Weights of a small transformer language model: 20.9M parameters, skips across layers.
Each number is 50 + 12 x the weight over its row's rms, rounded and kept within 0 to 99. Layers, rows and columns count from 0. The size before them is the row's rms in percent of the matrix's.

# layer 9 MLP down, 192x768, rms 0.17, rows 72-144, columns 576-671
100:43 64 57 77 39 42 41 40 72 42 37 49 46 71 27 39 60 61 57 58 59 71 57 48 66 47 62 53 65 44 64 55 58 26 46 25 39 56 52 57 52 58 58 51 52 46 39 49 70 21 28 51 42 50 41 49 44 44 36 47 61 45 61 61 58 41 49 57 62 59 54 46 54 48 65 64 59 34 27 58 52 69 68 66 22 60 44 42 71 51 62 39 67 50 28 37
100:66 59 49 63 50 70 41 43 69 54 41 59 56 57 49 51 57 55 45 38 58 39 46 51 40 49 34 46 75 56 47 52 55 38 38 36 46 52 63 48 42 69 45 58 64 56 37 58 60 56 38 49 53 39 66 65 58 54 54 68 51 43 55 51 63 65 73 46 40 47 48 58 39 66 68 53 61 49 38 65 36 51 45 47 50 41 70 73 71 49 43 66 30 36 43 40
103:72 56 43 41 60 24 70 66 41 46 55 53 64 34 70 60 36 55 60 46 65 57 61 57 39 50 67 46 54 51 48 57 67 49 46 49 49 37 70 46 42 42 28 32 46 48 43 33 58 50 48 28 48 48 39 72 61 33 46 34 38 60 47 62 56 77 32 71 40 65 38 56 45 19 56 66 59 57 44 65 52 47 51 29 62 40 53 41 42 42 36 32 65 51 42 46
100:46 39 48 27 61 57 67 63 50 47 57 52 46 66 66 42 41 44 38 54 60 46 40 51 42 47 48 47 47 25 62 49 46 57 60 56 50 59 36 34 58 57 48 56 34 42 55 53 54 43 66 62 57 36 66 51 40 57 26 59 41 58 19 31 33 58 42 58 69 48 39 40 43 69 47 68 44 52 57 36 39 53 38 69 63 71 51 42 34 44 31 59 57 62 47 43
101:74 26 64 49 50 51 48 33 56 57 35 50 42 37 46 37 48 30 32 55 52 69 59 62 45 51 58 56 62 36 62 63 32 40 49 49 53 37 42 47 57 48 64 37 60 35 69 50 42 25 58 63 59 43 55 64 41 56 57 49 37 29 34 57 44 72 56 46 64 37 50 52 50 35 50 64 49 58 54 56 63 69 65 54 53 58 40 62 37 43 28 51 63 35 71 56
100:33 73 35 54 53 62 71 56 43 38 53 54 51 45 31 41 52 57 42 45 44 58 49 43 58 39 45 53 57 59 64 50 70 31 28 29 42 41 66 45 49 39 57 55 47 55 52 47 46 64 64 38 34 33 62 59 71 35 37 53 52 46 63 52 39 40 56 25 45 57 81 38 43 55 44 40 46 49 23 40 49 51 65 73 21 53 49 62 57 53 51 41 56 57 52 57
101:59 46 43 53 43 47 49 57 59 53 43 34 40 64 36 53 61 51 40 45 55 51 30 38 74 54 57 64 38 64 31 62 50 50 69 64 46 48 58 24 52 71 35 66 43 50 66 46 38 69 37 74 71 75 28 40 44 65 36 53 53 61 59 54 49 40 78 59 45 39 44 37 66 28 58 69 49 55 68 45 57 33 61 43 54 50 39 47 56 47 33 35 37 52 50 27
099:65 74 45 49 48 32 27 61 39 62 22 55 78 42 70 79 34 50 50 41 38 62 61 51 24 59 39 47 44 37 48 47 48 40 41 51 49 63 57 46 48 42 60 52 46 53 40 61 56 45 40 66 37 39 39 55 35 36 51 55 57 41 39 40 51 68 31 38 51 63 45 40 45 45 48 49 51 44 36 41 34 52 44 43 61 32 57 35 32 43 60 37 54 60 47 39
099:57 60 38 42 52 50 43 48 48 33 52 59 45 38 52 74 30 53 61 50 44 58 63 51 66 47 18 49 44 60 52 27 46 37 59 66 59 63 38 62 58 57 49 58 32 61 73 40 60 48 58 54 28 44 33 18 56 67 45 57 54 49 47 57 59 37 37 47 41 44 65 52 38 60 36 40 52 51 49 63 57 45 67 44 62 49 69 31 44 46 45 77 21 65 30 73
102:64 56 31 33 54 49 33 43 58 60 66 56 48 56 56 68 44 48 51 64 66 57 48 53 51 49 42 50 60 54 63 42 79 60 37 56 51 52 42 64 83 42 71 52 31 66 66 19 57 58 48 50 20 76 35 48 57 51 52 38 51 64 67 74 32 39 40 58 69 36 64 58 54 76 39 45 56 59 48 66 61 73 42 56 59 59 66 64 43 58 43 29 69 53 39 62
100:55 44 49 52 30 30 53 56 30 42 56 58 71 24 55 48 54 41 48 60 50 61 62 39 40 40 03 45 49 64 73 50 56 49 51 46 47 62 50 43 42 39 58 68 49 60 65 45 38 55 54 38 28 38 35 67 55 45 45 56 73 55 51 44 38 38 50 35 44 42 38 43 51 32 39 44 57 62 55 76 57 45 42 51 75 43 59 42 53 54 44 33 74 64 32 55
100:50 55 58 49 45 32 46 34 28 35 47 65 33 60 38 66 60 63 42 51 76 45 65 33 49 50 34 60 42 60 22 59 53 51 60 48 42 56 57 54 46 43 41 55 37 55 27 70 58 61 49 47 38 40 42 58 61 57 39 54 49 67 49 56 35 52 66 27 35 42 60 55 55 55 49 56 61 39 66 52 61 41 55 38 46 60 58 40 60 49 48 73 41 68 60 44
099:36 46 33 31 67 50 53 53 72 20 61 48 61 45 23 42 51 59 47 51 72 35 14 48 37 50 51 51 49 43 63 66 56 60 36 38 60 33 38 48 50 61 36 54 62 49 60 55 64 64 50 31 68 39 34 41 48 58 67 42 53 55 50 58 52 44 41 72 31 55 41 49 42 44 35 61 49 52 57 61 65 56 59 50 47 71 37 41 48 95 48 53 39 49 50 41
099:48 51 37 74 45 61 61 82 53 42 61 38 64 42 45 40 41 65 36 63 44 54 48 28 72 52 49 53 53 34 51 49 64 61 65 40 32 53 36 37 55 36 44 54 44 39 47 31 51 49 48 52 59 34 75 38 40 53 74 65 55 40 47 32 56 57 72 36 47 49 54 30 50 34 46 49 44 48 41 51 27 54 43 34 29 69 42 45 23 53 41 51 68 62 30 45
099:67 35 63 60 57 34 60 44 49 70 39 57 46 49 34 36 55 43 18 47 47 58 51 58 50 76 64 47 72 47 41 68 53 46 58 39 47 48 40 50 31 47 58 71 35 58 65 34 57 34 49 56 63 25 39 57 41 59 40 48 48 49 57 52 32 44 37 35 41 55 36 62 50 54 53 49 28 37 48 52 54 65 41 48 48 48 61 38 55 41 33 49 55 64 80 32
100:34 52 58 40 57 44 67 73 61 40 39 40 39 45 42 58 61 36 41 64 65 46 40 49 39 58 48 52 36 33 49 79 60 65 60 64 57 63 58 47 37 56 51 67 40 30 31 67 44 42 61 67 64 56 55 46 52 58 37 61 50 78 59 73 34 32 54 56 48 50 58 61 57 56 80 35 58 60 38 53 64 41 44 67 56 56 62 53 41 25 66 47 44 69 42 48
102:48 56 62 68 58 45 64 58 62 44 44 61 42 44 39 54 71 47 29 35 45 45 56 62 28 55 69 56 38 45 29 71 59 42 44 37 59 51 52 49 76 35 56 33 82 68 47 54 72 49 38 42 42 56 43 71 38 53 55 42 54 40 58 49 49 58 43 42 50 45 51 30 60 40 30 57 43 58 48 57 67 43 55 64 71 43 45 62 61 49 61 49 58 45 40 64
099:51 45 74 56 52 45 54 73 48 39 46 51 24 59 59 37 41 59 65 51 52 63 69 50 48 43 53 47 55 48 71 40 59 53 47 44 41 48 23 44 44 40 42 46 48 34 27 55 47 27 37 37 38 38 35 58 46 41 26 58 48 51 39 44 65 66 69 23 66 52 52 53 66 57 58 30 51 56 54 48 34 46 51 49 36 35 44 36 39 40 28 57 49 65 59 56
102:64 54 44 74 28 76 81 52 41 51 47 39 38 49 56 56 27 43 41 34 42 53 58 51 76 71 60 47 44 61 46 38 57 36 60 43 45 58 45 40 41 21 40 43 57 50 54 33 71 78 42 50 42 65 68 59 69 26 61 26 59 44 57 71 43 52 51 61 32 47 43 38 43 67 38 30 38 50 36 71 50 54 53 51 75 56 71 50 63 65 56 63 62 37 33 69
101:22 43 51 32 33 56 62 65 49 59 52 39 53 53 41 53 44 43 66 56 52 66 58 62 56 62 57 43 63 25 68 44 40 30 45 55 56 59 58 36 35 40 67 45 56 63 50 33 47 36 14 40 65 50 30 66 39 71 39 15 59 61 52 44 55 49 52 44 48 50 52 35 33 63 33 47 42 33 41 65 61 52 52 53 61 35 47 56 43 59 61 56 58 65 42 61
099:60 50 27 39 57 52 35 49 51 49 36 29 36 56 44 29 46 35 40 62 52 64 48 44 58 38 41 33 53 50 36 55 41 44 57 38 32 49 36 50 72 64 52 57 50 57 28 49 66 50 31 31 38 48 44 35 41 56 53 44 45 58 29 50 52 49 69 62 55 49 38 48 34 67 49 62 40 32 27 48 44 56 33 50 71 58 65 35 46 61 27 41 49 56 65 67
100:61 40 48 51 44 47 48 63 51 83 49 62 63 62 38 49 46 39 55 54 48 32 29 64 42 72 50 49 37 57 39 46 41 33 43 35 43 46 37 58 53 28 57 41 31 42 65 49 75 47 48 49 39 54 41 64 55 51 29 61 42 58 55 66 42 42 62 51 24 50 49 22 74 52 46 51 54 47 46 54 40 36 37 60 36 73 42 51 51 59 43 60 67 72 47 51
102:41 27 56 61 60 65 50 52 67 44 58 39 50 57 41 39 58 63 44 62 58 46 54 43 50 27 61 41 56 57 33 32 49 55 29 44 40 52 39 56 59 59 68 20 43 52 56 44 35 36 49 13 50 38 32 63 49 51 43 44 47 52 25 62 35 66 69 38 62 30 43 50 55 53 54 53 46 38 58 53 54 73 43 56 76 39 54 34 69 57 44 38 43 35 43 41
101:46 50 46 47 56 44 40 46 47 68 49 37 51 62 46 48 41 40 58 44 38 61 43 56 68 58 52 41 67 46 80 32 29 35 42 40 56 60 61 39 48 64 26 50 44 31 56 43 38 29 33 41 41 45 64 34 31 18 43 47 33 29 72 59 45 67 46 36 41 45 40 53 46 43 23 55 58 48 45 50 48 43 40 40 82 49 65 50 44 61 28 38 23 51 36 37
101:69 54 51 57 49 36 56 56 58 37 50 62 60 24 63 56 37 24 47 61 31 47 49 51 34 41 36 59 45 34 69 85 58 42 60 47 67 57 56 34 48 57 63 41 52 40 54 36 43 40 37 42 35 20 35 43 53 42 32 54 49 32 67 34 55 31 50 49 44 47 51 16 50 33 47 63 33 52 50 36 61 61 52 51 22 58 42 59 53 75 48 41 60 45 61 49
102:43 35 46 60 53 56 71 53 51 57 49 59 60 32 43 60 61 53 56 54 38 44 55 45 71 51 65 57 74 38 50 66 56 40 41 35 52 50 54 41 49 63 68 40 42 46 41 56 56 63 44 49 53 38 31 58 37 46 32 41 44 45 55 49 42 41 48 32 42 42 57 21 60 49 46 45 25 50 70 37 71 45 56 44 62 49 55 51 46 47 48 29 55 47 39 72
101:58 50 61 61 48 62 51 46 70 45 42 51 45 35 29 49 19 47 33 67 38 60 55 67 42 54 46 46 56 35 70 41 40 34 36 26 47 38 45 48 59 62 53 31 38 61 52 40 50 39 37 55 61 21 31 60 36 57 50 56 61 52 21 47 48 60 57 66 51 51 55 43 45 28 42 37 29 40 62 24 60 38 56 48 82 47 53 45 40 49 21 41 35 46 65 38
101:60 41 60 39 59 61 56 39 51 49 49 58 54 47 69 36 25 54 62 45 51 67 55 68 54 48 46 55 71 74 44 46 20 56 53 47 52 66 51 62 63 58 73 19 68 57 36 38 44 43 70 35 43 59 65 75 55 57 57 21 59 52 53 41 52 32 45 47 45 54 49 38 46 41 47 38 53 68 72 71 67 52 55 46 64 44 68 75 43 57 51 43 32 54 70 71
100:64 50 52 53 57 86 42 26 58 36 68 35 43 43 35 50 57 51 19 48 50 48 40 34 43 47 59 54 28 54 29 81 70 77 44 41 49 65 67 41 55 69 59 65 52 48 46 53 64 55 43 43 61 53 60 68 46 38 58 57 58 51 50 56 32 34 56 53 34 51 47 43 59 40 49 36 41 51 65 44 53 74 47 58 47 34 44 47 52 55 47 28 52 47 20 57
100:40 38 49 51 33 55 50 33 43 61 50 33 38 51 49 39 40 54 29 58 51 35 22 43 51 64 54 56 49 60 70 57 45 31 51 55 50 58 33 50 45 55 62 65 64 73 51 71 48 54 74 36 50 61 42 22 37 63 42 39 38 51 46 28 51 61 48 57 39 47 52 53 45 84 33 38 41 42 59 58 39 45 33 26 58 34 61 40 59 30 46 36 54 80 56 39
100:52 49 63 51 52 55 81 40 72 42 55 47 43 44 40 43 49 54 51 42 43 51 37 40 48 61 56 46 39 52 70 38 65 52 62 54 54 43 33 65 36 34 43 20 57 34 53 55 38 52 65 35 30 50 59 42 65 33 48 27 55 49 47 36 45 57 62 43 71 28 48 36 56 27 63 51 60 54 48 63 38 63 27 61 47 52 40 57 30 43 54 59 46 52 42 32
099:47 62 58 87 51 48 45 62 43 55 62 53 46 35 45 41 62 45 63 57 41 57 47 67 63 50 43 51 40 40 47 52 78 42 73 40 55 62 65 47 38 81 53 80 64 38 45 28 43 64 55 63 50 32 38 29 51 63 55 67 55 44 58 39 40 47 25 66 42 52 36 48 44 60 47 51 50 65 56 57 57 47 79 58 46 58 47 44 51 39 48 58 38 45 41 48
098:65 57 56 48 54 75 56 44 34 59 44 23 41 34 53 25 72 30 48 34 71 52 35 43 46 33 65 54 50 67 47 78 38 72 50 77 56 60 75 36 70 75 33 50 59 55 62 68 65 67 35 59 57 32 55 55 43 43 40 31 52 62 66 60 52 68 43 74 52 68 64 44 62 54 60 38 38 59 53 49 57 39 57 63 63 50 47 44 48 34 46 42 45 62 54 50
101:42 44 52 52 73 52 60 67 45 58 38 51 58 90 38 53 33 65 30 61 56 54 47 52 51 29 48 55 54 43 52 71 43 57 53 43 59 45 49 57 74 56 61 44 38 42 32 42 58 39 46 28 66 56 68 45 42 51 45 55 38 59 40 34 42 48 70 50 51 60 47 56 50 60 53 57 44 49 53 26 34 51 37 48 44 59 38 25 28 70 50 50 76 61 38 57
100:58 54 54 55 45 58 51 22 50 56 27 61 49 57 19 50 55 46 31 56 41 54 45 56 35 48 49 50 26 64 42 27 41 55 55 71 43 57 51 25 46 67 41 65 55 53 62 59 47 30 55 44 45 71 36 57 59 42 62 54 61 16 46 64 18 67 51 47 36 36 54 35 38 57 50 36 63 30 55 51 60 46 41 37 74 42 64 46 66 45 61 42 51 48 20 50
098:72 55 54 54 34 36 56 33 56 33 57 46 55 50 52 44 48 42 36 49 62 47 37 67 40 47 59 50 41 43 79 60 48 47 65 42 45 62 41 44 62 51 53 48 59 60 50 50 74 43 32 46 52 69 63 46 43 61 43 52 23 33 60 55 57 52 57 57 63 35 58 42 72 59 47 64 68 61 51 49 55 37 36 52 72 32 47 63 46 54 50 42 39 64 47 44
099:69 50 58 48 49 40 40 42 34 52 48 87 49 58 47 52 61 29 41 40 59 46 14 60 51 57 47 53 43 53 26 27 35 70 42 71 61 43 51 56 61 65 44 51 51 39 58 52 40 62 47 59 54 61 21 47 46 63 43 47 49 47 63 41 58 60 32 53 29 48 29 45 60 59 60 56 61 50 53 51 54 47 46 46 50 60 41 58 48 41 44 47 67 53 55 47
100:38 41 54 52 45 59 46 56 36 51 38 50 33 63 38 34 53 46 51 64 43 40 46 60 35 57 77 47 56 42 42 60 45 42 47 75 58 34 43 46 59 66 67 41 60 36 64 48 61 45 46 41 56 73 61 48 54 58 55 40 50 28 52 46 43 62 51 64 25 35 52 59 49 49 41 48 45 30 63 46 30 51 54 37 22 47 26 63 34 31 51 54 37 60 39 41
100:26 44 45 49 60 35 61 33 49 57 41 59 48 54 43 51 38 52 39 42 69 32 58 34 47 42 55 51 32 53 72 55 61 66 31 31 39 34 55 57 60 69 53 64 52 52 51 37 56 33 67 54 52 54 57 43 49 53 57 41 50 51 54 64 43 28 59 49 54 49 38 51 44 44 71 56 45 49 29 51 65 40 53 49 35 74 56 41 72 54 70 75 39 64 64 25
100:50 61 50 56 35 59 48 65 57 54 39 52 53 57 62 74 55 47 54 62 44 43 46 32 31 44 18 47 47 61 47 55 40 46 51 61 66 42 46 72 66 54 54 31 60 50 46 49 49 68 44 66 48 51 51 48 52 52 33 42 51 53 75 29 67 30 62 45 43 45 51 52 19 29 40 38 52 57 50 77 67 26 76 53 72 40 66 68 69 31 59 61 34 51 61 56
099:41 39 70 60 33 58 64 35 71 45 43 46 37 57 61 62 49 52 62 40 71 54 62 51 37 62 64 57 42 49 50 61 36 40 46 50 40 52 77 65 54 57 67 33 48 47 52 61 60 60 39 61 46 53 42 54 43 52 70 60 38 51 66 50 44 60 43 77 63 51 48 44 54 74 60 48 64 55 59 47 45 62 28 46 65 22 63 42 53 58 34 38 38 45 68 73
101:50 48 44 44 38 32 59 34 47 42 26 67 40 32 45 53 54 68 42 33 57 46 55 39 60 49 59 41 39 65 29 57 65 54 49 54 45 55 65 52 68 58 43 59 37 36 62 57 60 64 42 72 59 57 70 43 54 45 61 39 44 54 44 49 30 39 46 45 40 29 46 46 57 53 60 45 55 54 46 42 57 54 40 47 66 53 37 41 58 43 35 70 40 41 42 36
101:33 52 42 58 34 50 39 72 33 44 35 45 50 40 28 45 44 44 57 57 41 62 43 61 63 50 61 48 62 37 48 44 17 47 46 73 41 49 42 33 50 75 59 37 62 55 25 55 47 52 62 51 42 31 46 71 42 54 60 41 56 55 52 26 70 62 52 36 43 61 48 52 43 53 51 47 66 56 55 36 65 45 57 52 35 50 43 47 43 34 59 63 66 26 51 52
100:67 67 42 34 69 41 47 66 38 87 60 41 55 60 66 53 28 21 34 37 39 39 36 53 45 27 50 45 44 44 54 50 53 52 33 49 51 35 56 36 66 43 51 47 34 41 48 72 45 47 34 63 44 48 60 62 61 62 48 54 53 52 35 46 37 38 52 81 46 32 38 51 50 42 64 36 55 56 66 29 39 33 63 47 64 53 45 58 51 44 60 33 72 48 51 55
100:50 61 57 45 51 61 67 33 61 33 53 63 62 46 52 56 38 46 56 35 45 43 32 47 47 62 40 55 44 38 49 47 39 62 51 53 61 48 58 55 48 53 49 50 68 52 65 53 47 44 52 47 64 53 59 57 67 48 52 64 37 44 38 60 53 57 30 54 35 48 43 56 61 40 41 53 39 51 29 43 37 55 39 47 22 48 39 61 55 31 53 39 51 36 27 48
100:43 41 38 67 59 60 54 50 60 35 57 39 24 56 57 35 26 55 45 44 40 21 36 47 64 59 43 53 42 63 60 59 56 55 72 64 59 33 49 48 64 47 44 50 29 47 53 47 45 53 41 43 53 49 67 66 44 48 55 49 53 48 57 53 16 63 56 42 51 49 35 25 52 35 45 36 51 52 50 72 43 43 66 48 66 75 36 49 35 42 38 56 54 49 25 25
102:67 51 53 33 58 69 72 64 32 35 46 64 48 58 72 14 76 50 41 54 45 68 50 50 74 56 91 54 40 53 70 39 66 54 54 57 72 55 53 54 52 31 46 42 80 52 28 55 82 58 59 50 62 24 57 62 41 27 50 77 51 59 40 36 76 43 45 70 58 52 54 64 54 91 47 35 51 47 53 47 37 51 73 17 30 59 54 51 52 35 67 49 72 62 49 72
100:75 39 47 50 70 28 58 73 36 69 44 64 47 43 53 23 42 34 53 45 44 75 45 49 43 45 57 47 47 36 67 49 72 52 62 55 31 49 59 45 66 37 57 59 41 39 54 42 54 79 37 43 35 48 60 58 67 01 30 38 54 39 54 64 46 61 66 35 49 52 28 49 41 71 61 57 54 66 49 60 43 57 53 68 57 45 59 52 47 49 55 64 44 36 37 28
100:60 73 34 34 41 51 59 46 60 46 45 37 43 61 57 48 37 50 50 30 54 47 50 46 71 68 42 42 44 52 65 66 44 53 69 52 76 48 57 52 70 57 33 55 60 49 55 62 38 52 38 65 51 43 37 43 55 74 54 43 44 38 36 56 39 83 59 68 61 36 58 68 39 26 44 47 55 49 54 52 44 72 75 63 73 25 45 34 48 48 66 69 50 43 56 67
100:47 55 63 67 35 40 39 54 72 66 47 57 60 45 36 49 51 46 48 48 38 64 43 63 38 64 52 52 48 55 78 62 41 34 63 57 47 43 22 60 49 61 57 43 80 49 38 36 44 44 49 67 47 37 66 40 48 46 55 49 50 64 54 45 56 63 51 45 48 54 51 45 47 49 51 39 55 42 36 74 37 60 46 67 64 42 61 53 57 53 52 65 38 67 49 63
100:59 50 59 72 48 57 24 65 44 62 58 66 49 53 63 35 66 61 56 41 59 53 27 52 72 41 62 51 36 43 30 50 56 24 72 61 34 54 58 57 65 61 50 44 61 34 48 51 54 66 33 41 59 52 48 42 59 76 42 38 40 20 69 47 33 62 46 40 51 30 31 47 55 64 41 42 57 45 41 29 54 57 33 65 21 69 36 47 39 44 41 48 40 41 42 46
101:43 87 38 52 43 28 47 47 60 38 56 69 37 47 69 45 40 69 69 60 35 48 57 54 50 56 54 50 63 67 54 57 62 66 62 70 57 59 29 59 44 53 43 66 42 62 47 48 41 66 64 73 38 34 39 68 65 45 50 31 57 61 50 63 54 44 59 42 32 49 58 51 51 24 31 60 57 68 49 40 30 34 44 63 53 70 41 52 51 61 58 62 40 58 53 44
100:64 59 57 25 54 30 54 53 52 48 42 53 39 62 57 48 25 61 55 72 44 65 71 51 36 55 44 49 57 55 62 54 61 49 47 38 42 40 43 58 39 38 59 56 58 47 47 32 41 60 46 56 58 34 52 69 39 47 54 61 49 61 57 57 41 73 47 51 49 67 36 62 46 35 51 37 48 55 47 38 43 53 29 42 47 25 60 33 48 38 76 52 31 58 44 68
100:43 63 42 37 39 44 30 37 46 37 51 62 51 46 61 48 36 73 18 64 45 38 49 59 54 58 68 38 62 59 45 35 62 80 29 51 59 61 61 54 41 49 50 59 23 49 43 50 36 58 55 64 36 41 54 69 54 76 31 33 52 31 55 47 41 36 46 33 45 57 66 55 45 56 43 51 36 54 57 53 34 52 46 32 46 47 52 57 39 68 66 62 18 35 72 60
096:49 57 20 45 39 39 62 41 28 67 41 59 48 57 38 67 64 60 55 44 62 50 56 46 41 50 56 45 56 41 48 28 59 45 50 48 48 44 52 54 59 52 55 32 48 62 73 27 52 34 41 39 58 36 65 61 40 37 65 60 71 34 19 42 43 50 58 59 41 32 57 41 51 59 38 43 50 41 53 55 44 48 47 35 37 38 56 48 40 39 62 46 57 34 36 46
101:42 64 69 57 64 26 52 62 52 73 63 48 49 35 49 41 45 62 25 51 37 65 73 54 64 38 50 39 49 57 53 37 64 53 42 36 59 63 48 45 42 45 31 70 32 32 46 48 47 47 61 31 40 54 49 60 55 65 48 32 57 66 56 38 59 38 49 56 48 39 43 43 67 55 51 36 66 52 46 58 28 26 45 57 18 72 32 39 60 56 41 70 53 62 44 49
100:34 55 55 55 37 50 69 41 89 45 42 54 53 52 30 47 65 36 34 65 65 57 65 43 50 55 33 36 62 69 39 37 28 49 44 55 43 45 62 41 56 32 65 82 45 53 44 58 34 39 46 70 37 41 41 42 46 35 44 33 46 55 64 72 64 37 59 52 52 60 43 38 47 41 58 41 45 70 47 57 57 46 58 65 75 41 57 43 44 57 51 32 65 80 40 39
098:65 32 60 47 59 36 77 67 44 51 53 62 52 54 45 28 62 30 63 45 58 50 47 25 72 52 37 58 38 49 37 70 50 58 55 61 71 40 55 54 50 47 51 65 34 46 67 42 15 51 47 56 60 79 39 27 47 70 50 30 39 62 77 63 49 48 46 58 74 51 26 62 51 59 52 45 48 49 63 45 52 63 54 47 53 48 64 39 49 49 46 43 48 61 61 71
101:41 80 43 43 36 44 69 35 22 58 77 30 32 47 48 49 52 32 39 38 41 47 52 44 53 39 49 42 32 40 38 68 77 60 35 54 51 56 65 58 65 73 65 51 19 58 46 56 50 59 54 49 64 33 74 36 58 54 60 57 62 57 49 39 53 44 28 38 19 57 49 55 39 53 63 33 44 50 44 58 59 65 59 51 66 37 60 39 33 33 55 44 55 50 69 63
100:33 54 71 49 57 47 52 44 64 59 70 41 48 28 40 42 44 48 40 55 47 58 46 53 51 51 47 41 67 62 43 46 50 41 67 32 43 55 57 24 73 45 54 52 51 34 34 52 62 46 50 58 64 69 48 55 50 64 55 56 23 52 20 42 53 47 48 47 50 38 55 63 54 47 46 15 67 35 49 27 62 53 37 54 42 51 53 50 57 36 54 68 66 45 50 71
101:52 35 61 64 62 48 56 55 52 42 53 71 44 60 46 53 36 65 33 49 48 69 41 49 54 65 54 34 51 27 24 55 60 51 49 48 65 47 64 61 60 39 58 48 76 63 46 60 41 59 50 65 63 66 44 31 46 59 59 56 71 50 50 53 51 67 55 36 50 43 61 42 56 58 38 32 49 47 60 62 32 40 49 52 54 44 49 44 29 46 49 51 42 44 31 41
102:72 52 63 55 53 33 71 56 49 72 46 46 54 56 65 45 51 37 68 42 43 39 51 53 64 62 53 43 47 54 41 57 55 50 50 52 48 45 41 70 25 74 40 58 30 46 57 67 31 47 46 59 54 45 48 64 35 55 37 73 46 52 54 64 62 46 36 24 53 79 47 50 51 74 25 69 54 50 51 58 63 48 59 56 40 33 54 69 52 55 58 49 60 58 45 64
100:62 55 43 65 75 43 53 69 42 57 50 43 62 20 53 56 61 65 60 52 51 62 50 41 47 43 47 35 39 67 51 51 55 60 48 62 44 47 66 22 41 60 54 57 55 16 68 74 51 71 32 59 58 52 52 18 50 66 46 46 73 49 40 52 31 31 66 42 73 47 47 32 59 54 64 45 71 58 58 32 45 37 49 44 61 37 37 44 25 45 62 35 60 58 42 71
100:58 45 59 46 26 54 40 47 53 60 54 48 39 55 61 69 79 36 51 65 70 35 42 48 34 26 39 57 51 73 62 57 63 51 34 53 58 37 56 47 47 34 56 38 45 39 71 57 45 46 46 71 43 50 58 57 51 55 30 51 56 62 64 38 62 51 49 44 64 62 40 78 57 64 41 52 51 58 37 67 43 59 62 40 50 36 45 41 45 44 55 44 30 70 70 66
099:50 34 56 78 69 61 52 51 69 51 43 50 55 50 48 42 45 59 19 59 49 43 34 44 73 27 72 52 59 43 55 28 58 67 53 42 61 37 50 46 44 32 46 53 36 62 62 55 50 33 41 62 48 74 39 45 57 48 64 37 45 47 51 48 51 62 56 48 42 32 42 37 47 48 51 46 44 49 52 40 35 57 60 61 67 51 33 59 66 36 35 32 55 41 30 36
101:52 56 43 71 18 54 48 43 38 53 51 62 56 49 47 66 44 47 37 21 27 71 47 46 61 46 48 39 49 57 41 42 53 42 57 70 38 49 50 62 37 53 50 31 37 67 39 42 64 66 61 54 61 56 56 54 50 22 42 39 59 31 51 52 53 40 48 30 49 45 50 51 64 45 33 46 48 46 47 62 60 42 51 68 42 53 61 47 51 72 46 61 49 30 49 59
100:44 46 46 62 58 44 53 54 29 52 36 45 61 56 43 26 38 53 48 32 51 80 64 40 66 38 69 46 48 43 53 30 43 47 55 50 42 73 49 25 74 38 58 61 56 57 24 39 67 52 39 36 50 69 55 38 60 50 30 50 67 53 72 45 35 38 46 49 35 69 56 40 65 59 44 57 51 41 46 40 51 37 43 54 38 51 64 46 59 35 42 58 46 43 33 44
101:51 64 49 51 57 53 42 55 47 68 49 43 51 41 66 61 70 42 43 59 46 36 53 59 26 54 56 61 43 69 42 32 69 52 66 56 70 59 62 68 53 61 49 56 41 40 52 71 34 55 24 59 70 50 75 48 49 43 72 53 47 66 62 70 53 58 59 62 58 67 56 55 41 45 57 36 49 58 42 42 40 47 57 49 24 41 64 58 41 47 52 32 44 61 35 49
107:55 58 50 42 52 35 70 40 56 36 56 47 49 56 56 48 57 53 34 44 57 47 57 53 48 55 58 43 61 51 51 77 64 53 48 71 68 52 67 38 50 55 44 70 45 14 60 54 62 54 47 62 43 48 60 64 69 54 40 46 59 65 46 40 66 37 43 49 78 48 61 59 48 61 56 60 61 62 56 57 54 55 48 58 42 49 62 48 94 54 57 63 46 27 54 41
101:72 65 51 63 55 66 56 49 66 50 58 60 45 35 41 57 59 60 58 69 82 54 48 45 63 54 43 62 49 32 50 47 61 64 24 52 57 51 52 42 48 66 73 37 35 54 48 48 41 57 39 76 54 64 75 54 65 65 56 57 41 46 60 47 44 44 40 48 42 67 55 48 53 37 60 42 58 57 51 56 66 33 62 54 57 44 56 49 47 71 71 28 59 53 33 70
099:36 51 49 38 63 67 55 36 57 55 51 63 58 28 48 36 45 53 22 64 67 67 38 39 71 53 21 54 59 52 50 60 48 69 47 59 32 51 59 39 35 75 34 73 67 34 51 56 72 45 72 59 29 66 55 61 81 33 62 33 55 50 64 18 61 64 50 45 50 55 48 46 51 33 63 51 60 41 41 50 74 71 48 46 52 60 36 41 49 60 46 61 18 52 34 64
101:49 51 26 38 55 46 56 48 59 48 71 51 57 66 53 45 61 42 59 58 51 69 55 61 45 65 30 55 55 36 49 55 36 61 50 54 47 30 38 53 50 56 43 24 52 61 42 55 41 33 45 48 69 26 50 63 21 41 46 51 47 48 51 56 29 45 30 50 34 43 42 36 41 75 58 86 17 47 58 51 67 47 71 41 42 68 48 57 41 43 63 59 40 46 64 64
100:44 74 25 51 45 48 51 62 28 41 51 53 47 57 32 61 57 55 29 42 62 57 60 49 51 37 66 41 57 48 39 28 43 55 29 33 49 47 48 32 60 66 55 59 55 71 58 40 62 55 48 49 47 42 32 67 29 60 22 48 46 34 52 57 57 65 68 31 28 49 54 53 46 33 45 39 25 45 58 69 68 44 36 45 48 47 63 44 18 75 71 57 49 54 41 63